Weights of a small transformer language model.
Size: MLP 512 GeGLU, vocabulary 1431, 10M parameters.
Architecture: no biases in attention or MLP, some layers without attention, local attention windows, skips across layers.
Training: a variant of Adam for these matrices, 144M tokens, 8790 steps.
Each number is 128 + 32 x the weight over its row's rms, rounded and kept within 0 to 255. Layers, rows and columns count from 0. Numbers have three digits each. The size before them is the row's rms in percent of the matrix's.

# layer 4 MLP gate, 512x192, rms 0.0969, rows 293-341, columns 0-95
099:132100087156092156125100059142062135127085107123060117136080109164132123053164097152097094143098056114146122134181228104178195199157160116090103141134087160062143163172151131139112137127118116114075124114167073167121148105114139118131118146147145119105101126151128076116151132093111142135
102:142176148149092128082175190196139079161120115136100149112103181127109062116100135046155107135168093118141070133113176172136097165150139099139149147063107052128046122125098116127144107107128170101116117139103155117061095117119137148132124187195110179123119150142146202151124163113113134123
097:100151133191121128101084114187121115082168139098185142130121085164187098161196092067094138184165140134095070115112087085151161159170113108138133109085142098133108140150135100171113105109148016150118155109165122154119183171122121110161117154167135117091150075135124113109058146166080127195
107:110149099160107110108104091166103121165089104101130111211105126132140155092114147076124118132149121106141133121141094132175182118192159100167089138145110150146130152118092099163145127138171114111174165114102085110112097137049119066142123120124085186135073112099112127150109116155162115107
110:205119169177100157116145064153100130121136148151217075125075132129125165100071131075123106119108145101170089126115087127158084093145133145112090086139127091111141135123146143133142066149138081137144083102154113141157124083140144101075124116091071079089135071115143173083116168119130122132
112:129122127123106138153108089129101075134081165119110141181135122130153117144137115111167143126170136133142121119140116111098124078178088099147166088145137117145174098124128172056106113148150125194103125140137124152133147092168198108165179155121153127113061129066193108160062168131118116141
096:129129115161102089133124149126130118059111135156111180106119096133139138114160198119129184070084180133187168162069130131167128113085142101189138079106169111145138093120140101091108199118102142113137136172118149137144039047074157111085157140143125130108079103135096134162153086142155123129
096:108110166154130157080166164139145096164107124177162114119180122129126158147140096105140044164140120159115105119160164129146132112077140103165144175094058138111138129126111116121141188133096144132162086125091065147052119180131177116078107181157104160177091092167131196174141150049112145112
094:113159129162117124129142092120146098148124109146202161127089142185161170174118153099150075136179122125158125132138109147115153125104098104162154153119101168108078100150131108136148137095109062155150131137072162081040210155102108108119112121107054174118060103104107130132150123127150076086
101:129144117121105147138132084130116113137086156167090089180154178151082122119158108137153045053117139125152152122146206185157132089132175086183095134142072156111171109113145157139143095095145201147100069209125107082061146139110086132141157134127157101128192104104128170083113190066133097108
099:140146152096122081181118059102131088146095127099125125111154137179112142150153145138153114090175112112173111111121170152144135105118124105093155096112039102089143123126067157120116108101137087078158085108063109192113113149089109059145124138161115113148102086126063148099178136106160149102
098:120131126143106134159163108157094097125091175193079192158068130144084129113166147060187081081158129063142064082164086157135089097142120093182137108151150074109071133067106126115131171123121120158111161159100134090140169122099122166161179154153168125102095151125110175144092161150194104122
104:112169142150105127158104178136101113105141133168196086124085114100080141145124137129120106122111141166116113113150103215136098164091117095160139082102148203059105200133097160171084161186073143163128091111159150181105130106116186140156141142112160107114088158093113105127051134156153139120
107:144164126172114129126130136128139128116173190160130213057116154139181169103169160094147116117125120144132074129119141128084160138127135099160137179084181088109069173147114112170113123116069117177113156136119171163080130199139105120169183155147118120117184101066137133108073111178038100154
104:136172080109077084131139188153131090169140142121078166098124131130121123127109126094164150159114125148113143103178100120152145130142095069145104121131189095101078110120101141160110090131113110076149125132117080139166081093127106070103129084147118132131160174140145124190138157171098129072
099:178175129120104123140149137147150138091102196134159170126139157122133131104099111153088121096103134165129119157087145146132148171107078114182135099068156094127110159098143167137084177176068115142071165164160147186118108176101139162098101120206095100149097116116154092132069141117099178136
102:137147089169090145100066107168094109162133143168136100158111120159060166076118158103163087083095148157104138124146093165213085108143135094062214150104162137124117176133085169104131180098174139146154116138149175162122102110129101059112139141155074148140127104145105180145093142167150094130
095:106077111106098148102099100153160146110142126140168114139157190145191080131122170132124102192111116126133159112112115120138106113095155114140171119103092195100130086113132135154119144097097115145144142084168139174104064088109095108193132118169084150118067147147128189111109100181106156173
099:154113125133135102150142070127124127096169112132153127102118105167084192090170120077076083115117116107179131158106126146185111141087137114155150110118069091134122085109082195114206187178086122108155157196107093136060098073089162103121149172148096154132168103181149171134108079092114174151
099:133180117135110111136116180150088073106122120157157114123107111127078121127166086149118100108110144093095091171139042160115177142102097101105144137130168130104101153123095153183119104182114087113105112125149149155129103100069131137098117135125115131203139121164117059145153150152145110142
101:152125125177116124100142086136083168133179113145111108076135175144079055078189128149126163139153102154164111094151149103165142105199188083150174082125090144083079168149153136161168132164155170130140119100114083124101112046121113155140117144183135097139137117174156136133121174133157143158
095:160162103142133092164127135070128110126088106126128153133164203187145129112153129167078127150162129101160129129086148160154115163161088135130156108103138129099138104096075149103125113086105144121123111071087187097118138186083140150138182095182129146155204154096105162086154069114126146088
112:132144038139067118111115083133117129107161154116109128142133144095095186124157116088138145098115085113123131171136105095143157155144134069147146118140079152155113156082108131164128169151137147185096101136162177149148113113101109066190192120157117087137134157093146122170092133208126140127
102:117145061120101100171106098106135099110135141134090173127149102081114094147161141117136105131167143178076105169143131203166198141122118118172181129062140137081153123133126142127119155098089112142074111154136181130162126173085138117177167173145123197124107123105193112175097154148138156161
102:126151053134130074114177160148181092174071162097123116147121159112097175137144151075122083094187089158171188099102106198119122180127117107209084103159129099167111137126133140098109163129168125168142073082080152168072112183129084084076100108156135151170191108147111169159112084149134121146
093:147086112111128070125137126133144085111087113117113077123130122145183120126148108141063170101112153130135202197081143110182108102149098118128123104080117102131110116134109140133119129110120161117171118107113165154145053148090127166175144118157140140110162092102147130131100112154174098079
097:159156148137116140086168079152144090073110069118145118078096118111171122077110142143062155121170113148111175111124118143185124100111112130150101129108164117121172138093161076161164078166112119123165105047148143117127171178150140059148199068145126118120132098119133169060071023146097110099
097:151134129206113142101155108085130130114126125145203061117135115142096119133139101107124099166156148104142107138107076151109138101171155104121182108184055124132132130111148101140151180145101047147150102129108127147108104142105139126085123170145138139098103105092092133110073095146150128110
102:149119122173085138058133132164041128127058139129146143123123140148115081100140118123136095159212116148131061155172133134170157047172165094164100134096088154120118157132116133127182075108148058091178152161113097155134172122108115083146144128124146138137104130134095137132196125125163095096
093:192139094153120105144146178112145138174125171101115146095103137151161130084088088072121084130107115146182114136102142146144098156129118127152110166140123145129099060092128131116162194120091143198096153127102108153110095119123119123105093119179132145108104108127121109151067153147118129157
099:142154107122081148064162102156128126162126210110115145164150194213127191138105134182106139132176090143084108057171139134183116146117116107168136149099097147183157101176127121099113141162125063165134153100117135111098148145116123077118115077074095135121137095134102166149107149131102165109
093:134070151137063150094091136164073104145146124132109180143134115140150117142117146143152097128093145058166118121133171089142119100153192106086101131148115129111073193195107159125183102147084095087142097143100148146100187114127107091177190176157048131075113101149113175165150160118141122154
107:121157103121097130101106162157125165064143133112176125057146076188078167159141091113128152067052112126136058080091084181078131166134093085110135153126110131133038117097154072134153165166185118091104169125155139143094145133089114117165167085142134159224122088096146080117174108141137123130
100:143161111143088116098122107160074098095096160107139093148094130136097135115142129113090131107115108092130106157158142157128136102086154092150147192148131101125076131146108088149131103137114186093118123124145144165100113113096125126179143187124187141146122110071170148125147201168241162138
096:143174127178114132149106153100134144148126194132079207128154083116084134076142152104143192116098135148100134158154102145140029118097152087119115154122189095168140082114065117165070142064056138118130154175150159083096076102120114095144151149134150123121153120108083116128099121114175078076
097:133217086151081175168115099154121087117087119142217130140112162078095117082108133086096110127082112157148124153163093085132093140132136081136099114089083158194072098133096132136150183139110115116164114198152143096139143141088125082143178095092115147128146170148127141140146155133131184113
096:142153140170089120151110100100122107127119148085115190129118130178118139129145073061186146111146117166114124174092109150085165142124107130118151127169085134112138138173136116130073134095056131099114132159118115089075142129104172158154133126161126169158099121104080071169136152116177124110
106:168087097124081174150143118119137096145103141071175079115134091111128087075122102190069146144107118114080176114112145125095127091142153096130126056219146175150129127154134177155127117107126128088149133077122121175151099075114094103119126150207133083108112068064136144139065151139127145117
101:168129101215099168147178114168160128146108102179146106125107084201154173126135148110106160178109098140081119088155135175131193087116130097122084156152097116095089181163115089153110137115124055150104110151063110143037155154160137103097137126101060131148100107096078149152136165145115163150
103:156166110135102101132119162177134156148119128197135152132147154159104161112171132152169139172158070049150161138179078150162102077114196096154126130119119093165109149132135145153165115165116156132162174141076195135091120112182142138090137108124158105122161052138191117114138133111110104093
098:136119115130123132106144170136198153154143142164083115125112175179110109082157114006088156154098105140148149108102143147162161116159162145191134159155116112109154076134089114118114213103121163148178091068157118177139135124124159099147130146113151119130155147076119171077086116159153123104
103:147168140162107081096090127134122048136122153098146127098083168118052187071139121156141099107105113128162134067101136225104132120127047101103120141142141167171106144136129091102170138196130092176148170174144139148102106150183186101129149120155157116141129107137099141174082139149142140071
095:153071102125070117139180199116178125140162129140083240173130144204120153060191132107148084124139121127165106155068155163125108153139097125116150145071137138117097141161124148155179106126103070137102138199172154152105144115165131164183164108151132140077102141141155159178093122104141096176
100:102152131180110115068113108146045125146104089120149156174110143136094185120107145091178160181168073170134121115091109172105170128175170101164185084109103172092105194187096126117167131110114081123069097141180136185107167119098159087142154134122107172070099138131081156194127138156136140105
100:184165131176110186101168099097115118114141135159150161134130070142113130109118095092142139118079134172085083084140120114189083087105130069115150154083113134142174199111188147136250116112190106103121121127158129126163143106115111135078138132137108113181130104123125116115135146051101094115
098:112139139148090109100078109162074132151090140169133096067101069143136111111148134128164130107123137074124086116164091162080176182078150092131187128102070132146102171104139086076082128168186165124132149118146225174153112151111090143174138095117156183163052158134156121162146162129101128132
116:219102167118114179208249123081107167120136119074182115112200127129176147113153086152094101116131138116134105158105118111123133175105084094136073108108163097125140130093144137090179141101096157115114173141078118132115116147098107094146157116100158124168102141077185110077159131120117109114
098:172076101179073133132154115164153173170109133186168125133077087116134099100102123093151158147070154143156121118118121123147108152095092120109131090128179157150156129118118145153083141141026127104186118103138134148117051135117159121129200156124158120066161123066096138162124180216151109169
096:113125125137128143101064170131094098123130128086127087137162107167125142130117102150122097129092065097153153160118158186181115168153139124071164133155166136153145071197081174157146121057118104109103104166143107120099111061063118104140116137213149051168139165124145184177104147097099097168
# layer 4 MLP up, 512x192, rms 0.0972, rows 293-340, columns 0-95
100:052116082098164120080071118125111172119131132123123178127124135113161101097193132089160178134144101131141156165133138175106097107106061129129137101098159089191098132083071039116120131160097159132159142115127122112165140167143126117150152069173119191133164138087221094111127076137119150217
100:146145112123133116096133131131158128207137189162154179075114119097106147098098129126118125072076150118095180092139164110110155145127106140129137133179130153042174153155099133139059087134118147093169121087094062088110119122089127143099065107143108109117117116087058102116121101103089128080
096:105160137134131118136100113097119101086135153113091194106093083132198140116141148135106107154152166106113154221130121167146153119115110118129111121084167111129140191123132153182096080094109109117094195126088083082170108106053108115173122131113157105072110103142176128178105155128054193171
102:115130054084132176161136164089157152149172145139127118126128087109152086115155074122125143169129114145123151167139129111142134141125040125128167148118181109118167154098128094153116083120109153116098074145112133111163149170107074120120176061161189122132142127107137137177103156124140210176
108:012187113073141105180055178059118148106173092103166140131101119134021094170139084085183123117129106175168128079136112124099112187114143123125134146143131183141127119132118096117151160073139100140132174089115138149123110134164096114153096162145148153147096154138126113130181149171150092113
106:161175149092154104139114108120133121134100159123141184186105101151181148103118134122112060157132091140117124152135169156088134181088050142148126133198093127166181112126149127113130131181082139114091138127143167149099079146123093173081124105149116159140098127135144074096055121115078136136
096:141104123145113110102110141110116111142099153086100116134132183090132088124111163106138131143141070117093124141134167096094113143117163139149170155144085197128147162113122158108090198115095135097138131178141157128113142142117119137188093124156132135123063167131082106139085081095168151131
102:105104161161132127139144158100116108093116079121108128101095133096145175169177118097105133159120122089168144181187133055145118079151159102143147095140114093095098136048127091116192114121152185163112179092105094137132167096123078143189113135147161100145128156144162163144127049154092091151
093:166111162167129132107184120153099130178111071172111076091200149159167141145128143108101157100140177117106104117173176126102165078131181098097171122157103149157088124158199084125143119154122175149107120142091086164108136129135131110139054157108107110139133140195124139097132130088115098132
099:128123113131110097113101117155134121155158109124142128130049160138122124128132055040116112190158159165126135124087115097119088086171080129097120072069095104168131151141102155127134098150095145129103119142119125174126156135106219143128195097072105158076109122144136154092120162137116106217
096:126163120100125114173134068123154135170165079128081156160101111142188152140183187142111099130141141148110113097146115140132120176150171137111115132124077131166149121153126061089156206224133138110160143031085166148147134179133118146110087092178126143116107121110103116113145103094042142165
094:104143149146113152129157075152152143101122204127077091160132152091114127153108151148139088065167136158099172111124114150126112135120146102149179114146141100155125129105147149150034114187085126195125121108115120125170118196109098162112156140119176139163115111155102129121179147142192197188
106:115130108147123136114086130143084138175153086191127115114139102167112151125062135090149107125110099126175124073132130114146161114120151125137170123163137162092093116116089127106122112146191116149198107066109179150099102100131086131124091133145196146099114132111064130176186135195191088088
102:125147145163107126168183110138129152170094148076081212187101154154102066144183132103160132077196126135186113118165172113116078170130137106144088111132136085141147121168158107140143153136081150108175160128137088147149117158157065135109147083116172122102150111146083158146148078111191153159
103:124136099117135130120117143150136096148153147201111121141118105135089164120060127140182085080105195125124109086196155145138121152093124152184146182126140130102145160183110112044174158103164174086129100078111120178073135135183101098095077088097130153128128125087115158094093178139076132113
101:118075131104109115153136154099174114150066088082136112080104151150104202186141107131101148164131136086158146153134147161114108118130128134122123115144115095157138135107116088153132130168232194143166167163072127145127130121122082092124124122150155148174117124180121154094116058067115092106
108:166154134120113139138148124160145141132104088158112134174146138185110113100090107119188107104123138128142074082149163103186069097156087145045093155115131104105135153114107124109129111124164142167160063170194221121151148140135070084165108093141143111107143130106124154103166115123175077125
099:099124133099110146133093163101117075127098166138120186075103081159116111167124125112085106146149121084083080154138130129123122094148111150119165140129148122157095086091110139148148080124156121117169094099119159076101137154098038152146083150194181186122067167137089154106111151129172111082
098:110137129140146155087134155153101131170091089129163111116133122131136094124105153135110139148159143112156177116158090129088181108139125127125189120148158108115120210182224070169094112124147142058151117132109174147101145097106091148138174190124117153122151151064139122127113150184111147178
098:166097135140152088171110179088155120072174149143079099123170119101168142104116097109053137182074158067084177177099117115119146139123124115081091171143206104134108058118095154143123133117098135154124157118132143110153103161153117127133119097131150073160190124124152103142157151116113098149
095:144095107106144082134148159116176135153152116134134100107173087156108187130128158165159172130163162128118147164144122127152118150134057130119107118158090087098182129110164117129135156121131138150042130140087104128124091142149170134165092114115160133106140151141113087203130059098077109118
097:092169153166150065115124122121141132164126101139095094127082119138115113097105187175146100148109087112111138098163071142121156074115073143077167152103135135141119147105176129174122083140111228147087114097040131114133137081137179143101076100086089173145165155130102083111121071128091102113
118:155095107153068148148146138184167110154098180070070105112116093121115119178153077127126117126127108192090137148193134112127146174145140100140131116172094149139097110132169164136125116144091136144086123155134103197115142118113100085180172169105129124111140142113125084143124155139078135090
098:121122135121160127129147070119134104127138134107169064161147137112079067073131149118118145110098161128170167164149149105167124083143115117178132109138138141213117098101085145122165217136177182155108121131085062125099145149133121116087126129040185085132135157142066106097159124075133060078
100:145114193129141130101160120083109166129145151176134084082213148142109135099150094073177129151131192067092083132140077136113088099179164149134159102147093086117114067119065141121096122161082100106113172115146154127182088116179137170148072119119132174100065162123103151115094161051150079143
094:052140125098154132137165177131125160125189062178098138142108142089105166111129193075156134135060125110185144126164125167129111190112140119165107109129180133201103153115075102127141134156142161136107120136159160116133093153106097153115113158155147146172116181087089122111133097160141147171
107:159192128159118186139171128159133057109126107135140163045113126112101119101146164082035129113109149111157179067148074102199099090137126079187116136119199083115075100105139138141170137128128112139127105135122149111083179167152137073163183124148087116155116150137164135080093079194096146120
096:131089149149120131172088113116127166161147075133157137131118122147180114145185118139147180206126094144168126094073074072131169106144132118143085071118128093079140122126133123120144107097089150113130083135108120200087142154146154098166120118085151099120148102095167068140135040196085076144
098:131090126134156104115133161128156124072195148158127113128120133097137108145154131162144152145165109150176134096065123142204133123102148129091107134120198127121121145082124123155127176152081118220106086133095149133173139073123158132168134118177150113159189177092185137122141142243140144119
093:123078178139113175166100074123125141094171132140137126182130082134160174173144158156083147134186145137070152098116116106111154099120157118091118142084102127143113159138129109136090090145061068148078184081122110106102091102077074073087182107104085137118104095145097160192178161149106140164
099:110067118096122108144156099153138086186084104087122089166139086129177125154106144124124091129123164131147166125194103142074182126157136133066102117179127177120108049127133135154124139168101125104189097102085086182123121140128116103139144123086127168141129084152154091181164125104154092106
101:145078093139093118089126170195088050172116099149194199154117146135125109096121157160123139154171105129143156151171163137156150107107188107179109117120125133068093116185119100085123146099128093100156125135119142099136132095170118117143122154148102137100128142163115136119100157116128089137
107:140078109110122119074127178092125131076122130128117173104129103159096118117129093151107088117127114139092121126110142136124128099125143120114169170180158130129170169089156101108184136142158125126086178154131123119158168099107130133169149049170102109127162096101111068141126075058168119164
100:112130093091107153134104078132121115100067101111108166150118076101184081065149041104143081165182138129128133121163139151143162116120041123120085169091088160109171122187226129158175162102144168126175096159221175141101078157173120071125121125150173093130095142114132096094135096104152110149
098:123115045120110157178067098102114115136122064167085084163105071177203097158102104132117101191058139171070112100159176193090123131082066157151154165110147164156129125179140100121099172134093117077098149100085102157163110133105156154146126110146101087133151114048169040096156157091060155143
096:135131142133181077112169154104151109078064163113092148095087137139121104133146112171144150156143122109126176211109135122201140143090069154108175113085189123135138147046175155177120135152138180162140097119138138132102047152154126159081123128156158076082120120051158138102071112162173191100
099:103149148138124151141139107106141107125122064137152076211143146098078160131100194129125172067132138110196098091114118074137124133158062129103151160097145145165109093133106103040162106179108097124117086071132089138154149073159149123104115177096169144129177099141090162091130171177137158069
102:122160100122122135146134130113168143131128150097138128133143031145161130140083140140168102138134177119156118129058138100121141139076091121080147171182149131075139114106084037146122100133156125165123127054060074137146063112118123127077091109154191180120129077173106086130184150166133169097
103:077126096088136133153134123129107149168122094168183089147108129104109120120068147142185128125153072092160123123096077098088140134127161112112141098130145134119111156104140124198103092147145161120229157114155198104123105155167060121089191165103173118108095112142120221109147138154155076099
102:163178105115144160193156097107175173111224164122075134132182096105134175134085088116130124096110125081156095133110083095108127126130137096081064167108155143134174125084108108128091167120133129141149144090146130085110072180130093102100156073141157144128121114124138110144056124079141138075
102:126165137098126102123139220126157107139100112095083128157150112129128122154154147069183139145146059089115094123112127082104185160142145143140147129152130162111135169103123127118111124085148192124162120125126232131125092144112125152140138178207213140120123143111086117150118171125173170121
104:077168111134158131136129092124145183145150169157128101147135132128114130175153184100129131104158120168140159179166094136149136117087162125118127111101137120192144107154157130130071137124135120078177129116070098136132141130077155136078080148092044198118156151131115112130176106144153123079
097:119133107125139154112122119151082144150153169169155142096179074152095116169131105088151139195122107125058120146147080094183108125112127120165159146095121094086124109085151143164097117130139122143195131122038090117104147148103078090118098156118100101159134102122154130114142110088108098082
100:129168136128149096084082096083111101127193181119129172119146092149108149082142101152159114110175132181120159118075092179099178092152115162137124203107120152109183181106080142105123164172113117220141144050117127074127141158151130098167153108153112178169130086090128088172121174087112140104
101:145181141164122139164132145148122176108170139138120131097198100188110201188130159146051085125123066133091120058123092125103163113060128111142109158129159112123096140165166115116119098180102089151067153123111145137111145117184097168070123070139092149194147127173125185156141169132075113156
098:118099147112164157133133142163137165046148178187103132061159104107169045102152057178152117162100142131066100138132123157093138100136126124156186151136150122101150124128094109133134136151103098169136184113136129137187173167107137125120178094154174095123126169115148159151135101143095153126
109:008148107091199131110070126108128090096157127148129105174078110113105088207111165108196121133079118134146209154151109124095136098136119167121143097112135158129114127163119099148089121120121113144149100071168114115174167163130160194076140123132131078079124102198129149148181123165114127146
102:112106143144124155071124082134093141142181104139157183108177171088162098098112111127090105162191208159164094119181142147091100098173126116169151128078087151148122154147105129187114120168143115151119119133156078054068134111127173168100129111133112176101125115155100089109080154072151141162
# layer 4 MLP down (transposed), 512x192, rms 0.0951, rows 293-340, columns 0-95
100:163084171139105134166124122109129086151124088128096112124155063128150138093111054165097151144108054062104139055197180131144163112088123095114099164191133093085100133105136190121127137082088110106165169185177057126092122143168131124157127144087087060106087087167146136099109146130154076209
101:156085092117167147145120093147128118117096110123112123141096120167115182135099128183186115147164083104153116140152130122154105121090109147127147141178108154145138083091101165155080111084077134204116146165130127148131089082163107104127109136137100121085085134116138040086168081095136124072
099:111136114122159137152130151100162145127107138066114084105129137101126107145116175087082120142128106142130191139116159149158150156124127092176155094091139088077156148139090127129136121121166126157160144129187132188132126138119086106115136186056114097081090107168127189088092132182116163108
102:141096131138152147112154103171139215205120134093116145083149147081131080147098063165121149165179120141113086132106143099141129128125069078113159065123184186130122131106145130155179038122161105104144137154112102101076117129094142102100156035142075105129175114079177126142119113166121131084
109:189087122160086102092135106147159127153098115129138141146055108134181182117076167169113114076138105131098150139079116102166112119136145105127071073127125119151172122108135175141145103151129114090134133187100128072184138127139150128110136131122098139136170090053096093061115148111111104094
105:113176114121128142159131126137100064098133132202154163152072154068165121093129173136087068155111070146134175123119066150137161119120116092136129181128073102136131123142094165161089144147141181067081097111135129123083134209120085135085147072131136149146060138135115138129181137130121090127
099:098098110094096115092125094068082114128132147086176093127128136109182115144123084120160061095153150118087111119169160116144115146124128141140205138123114150110186151159141131117194115171123088085107074122133109090077142115192124118136119154129167094115160160116176115146134100133043145119
100:121131108100193138149144119150112175135135131153170091123118077200146119171131160101196133123168147101099110153208171130105121105120178142214106106132096130097130078025121081108136124105068100128104105202127159194100143139165162106112176155079118154112153097180188146121112148112119143154
096:088108090095169109128067130099142115055092186125155086132063120164128132096094101172105141209067177138058095164125181135134172148064143125123085083183213127172156139135117154125087189148130160077131127117108162192141110113097120135126143177115150127134100140140110118080104110121110095094
100:130178207154191167136142114123124186086122176088171119191133112121086120134097115123166107141159114131177176089110128144162150138089117142227157188155117111121168132059118173149125069166168112152135186118146106087041159115130103088169136106097110120104151151161116209150134103105194115148
096:081146159135116133186100083114080052134133069153129158104138172132166099119145101192178131197126141145126115127143109082126181109094170168098127139102107116127101146161114089077096118193106097147176132082114142137133108134103104136129135102074077116169169125113083101168084111153107142153
096:102136177144159124124169131129087126108154176124139089163200126125141120089145116120150146162089115086135121075107081126106111152174118178069119141076178140206109112130135143155076133131197143117148159133140075120133150158120140098067081171115158106150146145146107124161095148127170141149
109:172083130098142151110110099157129163141124097162085075118157129145161120113146173111139089153135066138142119120113142077094135114124155198192173162126105067104140103135143116160132116123136060085137126149092117122136103159137143069104120145077088138133122092135160122091208153082105077098
102:120164131219150128111116142111128163130113117175111091143146078092137109145135173106119080153147129092174121162135119104114111109147201125087134189085089122150157153151106104065120154117062143154190145141137131112166152152119125137134132178135115174113125108093171125109156050144094062128
103:137133136143155101159133123120136167134127131112104127083076171143112162110124128096096100102131179165180127129144137114112128130114085136089166164092093159165147108175127094107145138185059119124157200164207157112168202105117158150160105153138134123121148094164142095099091067130077113121
102:182174187143108150099129100128106133119040149130198125141124071107150095119083076118112124125129153114117162116143122138145160143102156082156139099110172125102140127075174125112152160170193097142135172177170109173088168098143152129091084142143153055133103139182098096134072138122150095099
106:159110189090123160137159116147182122163127077057134164110087107171132131104155131112121118128196111099132062088127166106096120127097132168144109106112084076135135149167144151168111090120114131055158122142164084147177134131148163184148133115063177091123124156111114149094135173133127160107
098:118134144145128139191117104108138159170154109148107150111175115193099100161147106185097130133161149185021178130167148082102098087138130168130147131075088158117149081117159059081106090103136125139192192132093085152112114151092180107112126130102138144165119139122092142168089130126148146147
097:144076121154153123124162149135154164144115141119116159125094148128120120136105222107088176191141155147175155127125154117096106115124043144067169140181115038139132088137150149084020112084120158169121116152155147154122126134191129140150116159143136160121175174140117185166154110140182180129
099:110146160094134163152149126134206091130093165107116066210148051107103121210122115093096148155086191138102166144119164100100147136122089178124160119146148119160145122113141086131121135119115130119120159108102073167113101100117094114158068103122153086155112184168110111130175190109117091097
096:179116119125169139089152077123173125126132061168119170092111144114114105176154138147129116129077137145174114086146058141092155064097189066160205172063060223157090101140095100132095124177109110083091157142140170135151077142117118157104122132122094163121164153145198127157127107120144127148
098:118128101110144123169130150116154187100188105126112108097114196042109100107119135147195121106103118140144129119159109147149191122118150062145143126154067130116128187154134089125158051175146159124120156148145154116123132135121112075143084155182111178099095125123172145159096116060154074138
108:122096107128112127181129103122140166121098139138073083180123046111104097153077169122170146145079062135060152139136156041145166083130181161127163163105142096159126197094088094109088141136172114174134120116127119115175135120113188099138181143153164121104096072183145163111173128071122118107
099:159109153118161121144136037112125104140088156136122166144117168109147181137122076077085137121154063151132156178117101115128182123110090100125145204160182073141107092120116053074073163096133120121125126140123100103092089129133176111101116171074165112074110140132109098163196131158145117077
097:209095115108103106145165100149210118157099151132097137076103142142150167093042108137108134102158102151177114136152169113143116132146129073151152154111110176113121111097134118142169170088145099148148152130115108111173120151149179097163126189132048110157166135106108116200164136093106103037
092:107103135153101084131127113195112087151109142111081116126096127130131114146031126127102123102130109110149118116118191085152089131093146055126136121133122135100108147142144064120113148115088113217113090099140078161178166093088136169130088167149137141155131091142116096136140138142129121084
102:099123161119121134148127099095114078136094150130130127131141148159040128130154136118155097116130126109132198086101193168202112079124130222135066110138145113130199158135153084131135119150089091167158125090168147122163108167105131122131133128161149101148170104156158122120116058089084143144
098:172134192104129145162144066151117121175131152141099115118054049124132066132165124173174105103133108116067163143139114126127159097153111193114109167095093117095174086097150086122158175089088043121128120145003074119126157130135155142093100089105138175130109076122127088111150124109098096123
098:111151159110107164134182159120101064115058186107107154138187139127154113134120174132153092112127137091126043137123116145165144130104061109143116195104156110101108136158129198102094122105090140156143128151144091150102145119137095106091136066065133110151069127141161140084132233119113141152
090:109125074138107096157074192095071101148168111114174162165101131097129148056088152082103062118197101171170135122090159134151105137144106061109166159168096092144116091080108099106183198103157170172131131122114146118128127181150121139163092184177191134113133042101122084102149182112116116135
101:089096154127143145102123139139137163123170100113108073186151105086120097123148158082139185146130078059143128109105149143118101125139162079129125096131131109128137174127104108066095130089106132131172149096140146148137150118091164102122138087127191151199151080129123117126112125146146162137
098:092112139135155138109098175076124193109151136109141179130155188096115124126160141117104110148091146185166146153137112159070089117155103255157109130145139101095154150142153095095141105121161177157086122126155120131133112153127111140140141156133156109108160118143147166115116118157151137134
104:078125109149138171158142107127141155052135134108105165081109084138119094110104119122110163088104156146134093129081131161060090194108113176116157155167143160175082141118132111147092111155126098084106173132163126128104197067104101102141078110184095094173051151170132108109163117081157083148
099:113114099090116178095121105117114137141156093101067098093117156137125082094164125098149195113156117178147141132135135122082111103171147192157105125073121099158121095147058160208132115127122138076143138148137132108097095126083109107147067098166144135128127104153156174079087125122098150132
101:095107135103110138115095122106094107157080121092102088139144163133145116120118154111096177129183051165109124135117095114091155146128073079122136130095060159105096070172160065096117152122130138140119120150092139205184109129109092138112146213141120153119122119165154103129183125093086166082
098:164124140146123162142139117175130111099062208076093174106100150128215127120188087160115087139190145073103100110177150143102148150119112043140164128128186082089115114105146174189129107153120145102139118182177114112101101140117152170092158095128120074120171104086153100096169089119107174109
099:128132089126143143189118106083158119147129157112134169130048194101149129079114171179082144125131170137154120128137140152091115132096129078156160110026088147207165141134070104115199108204109119122084087128143095191165151131062099142120128085147120165175094153135126145119191114149135130127
104:114161082183186058122102144113125091182164131121140176125109212098118159089109133119146083126167135196135166106123150117162096135058090136118104175142139107128133084117117131180149182120156186049151134140172182057135116113142145131167061110158117176109083107124199139091115103095092137153
103:161097136168126107156148114154152126135164143167106109087118123106109147149129145197138122167098147165126072148105162110153101071173127056112110072146136127099092054081136147078197140101117171172132101124107126074139108133079147166129172165105099138145153131183073134136139212119112179089
103:103176096125158106139150105131135091093134129140120118116143151108131082111117198167174140113132123050125146176119139128065116162099106139100133123146125146137112204192150135174097117131109139128178131161168137132116077154171077194078095130135144192150172095075109135116065066134149165115
101:136141107096116107123124086124082171152098147136167148115065137122126082080107113194102128149187163170116142131155101149159051163127128154159140172098132106138145141124188100147148104141142081128049178168105067093129131089152113113112128061094057130114139108181174149191142095104097128172
099:145138126110126132110130157145144138106115151163152113171147109093186177125120112126139093121148083139163123129132112152169134123129128063120135162078159103127102107129155134090151160128158172137155135119107143114136120119097134153147133191087121126099176132108160060089189114092132150127
098:153123156130114145160146109152123149098140092111195162104158083107149118107102041100112066144183190145134126112095122177069107172109085171080121156159146148118161081130105170116159056137171183059163157106190119174053144098141087107164161113148168104110087093102152137112124107088075138129
099:197098178143166154104147133133155155125125174083116157064082151155113077069091101101146108131154112181145104107125140117107131114077165168137130130134146145109094081115088136153093118123122140140183088084112072094110131196090143110107124103109181074136106116110141125085094122176118124089
096:121125061113111092109092154130080115138108122156156126101131142096168163160115141048152096120076121156151103176134153056124101174179138154137131104098141114098116103172156124130139153169069119152145128154152142120079171132121125067123136157158155154150059119137143179167180170167123117118
102:134084122123073134161112125140156132093107131142170137131141150095052134097083192182177109169200167098145125170076091121080121179086120192141119182104145100097151093170121092106149116147112123140132171103095139144154103117131130158114151176171144099170054133156142165158159150142133140117
105:241030179105107128219211132048101157152161112080148158121182116098138159102102097143124133164126114113130103135105118155155120156099119000131154164107141061105100156088152176130176150115136137153111174158058159139107122143117108084176133151129140161167140140113165100104129144103138109114
100:157114128182117137148125120144118175184104085112142099102125092222120136098129058081136129120109157086150134091166158107088129133176112164071106109152203094090087095119088200170115097170117139154103149142129145104159112145123125109115068147132158105071176128130028188067095143118128167165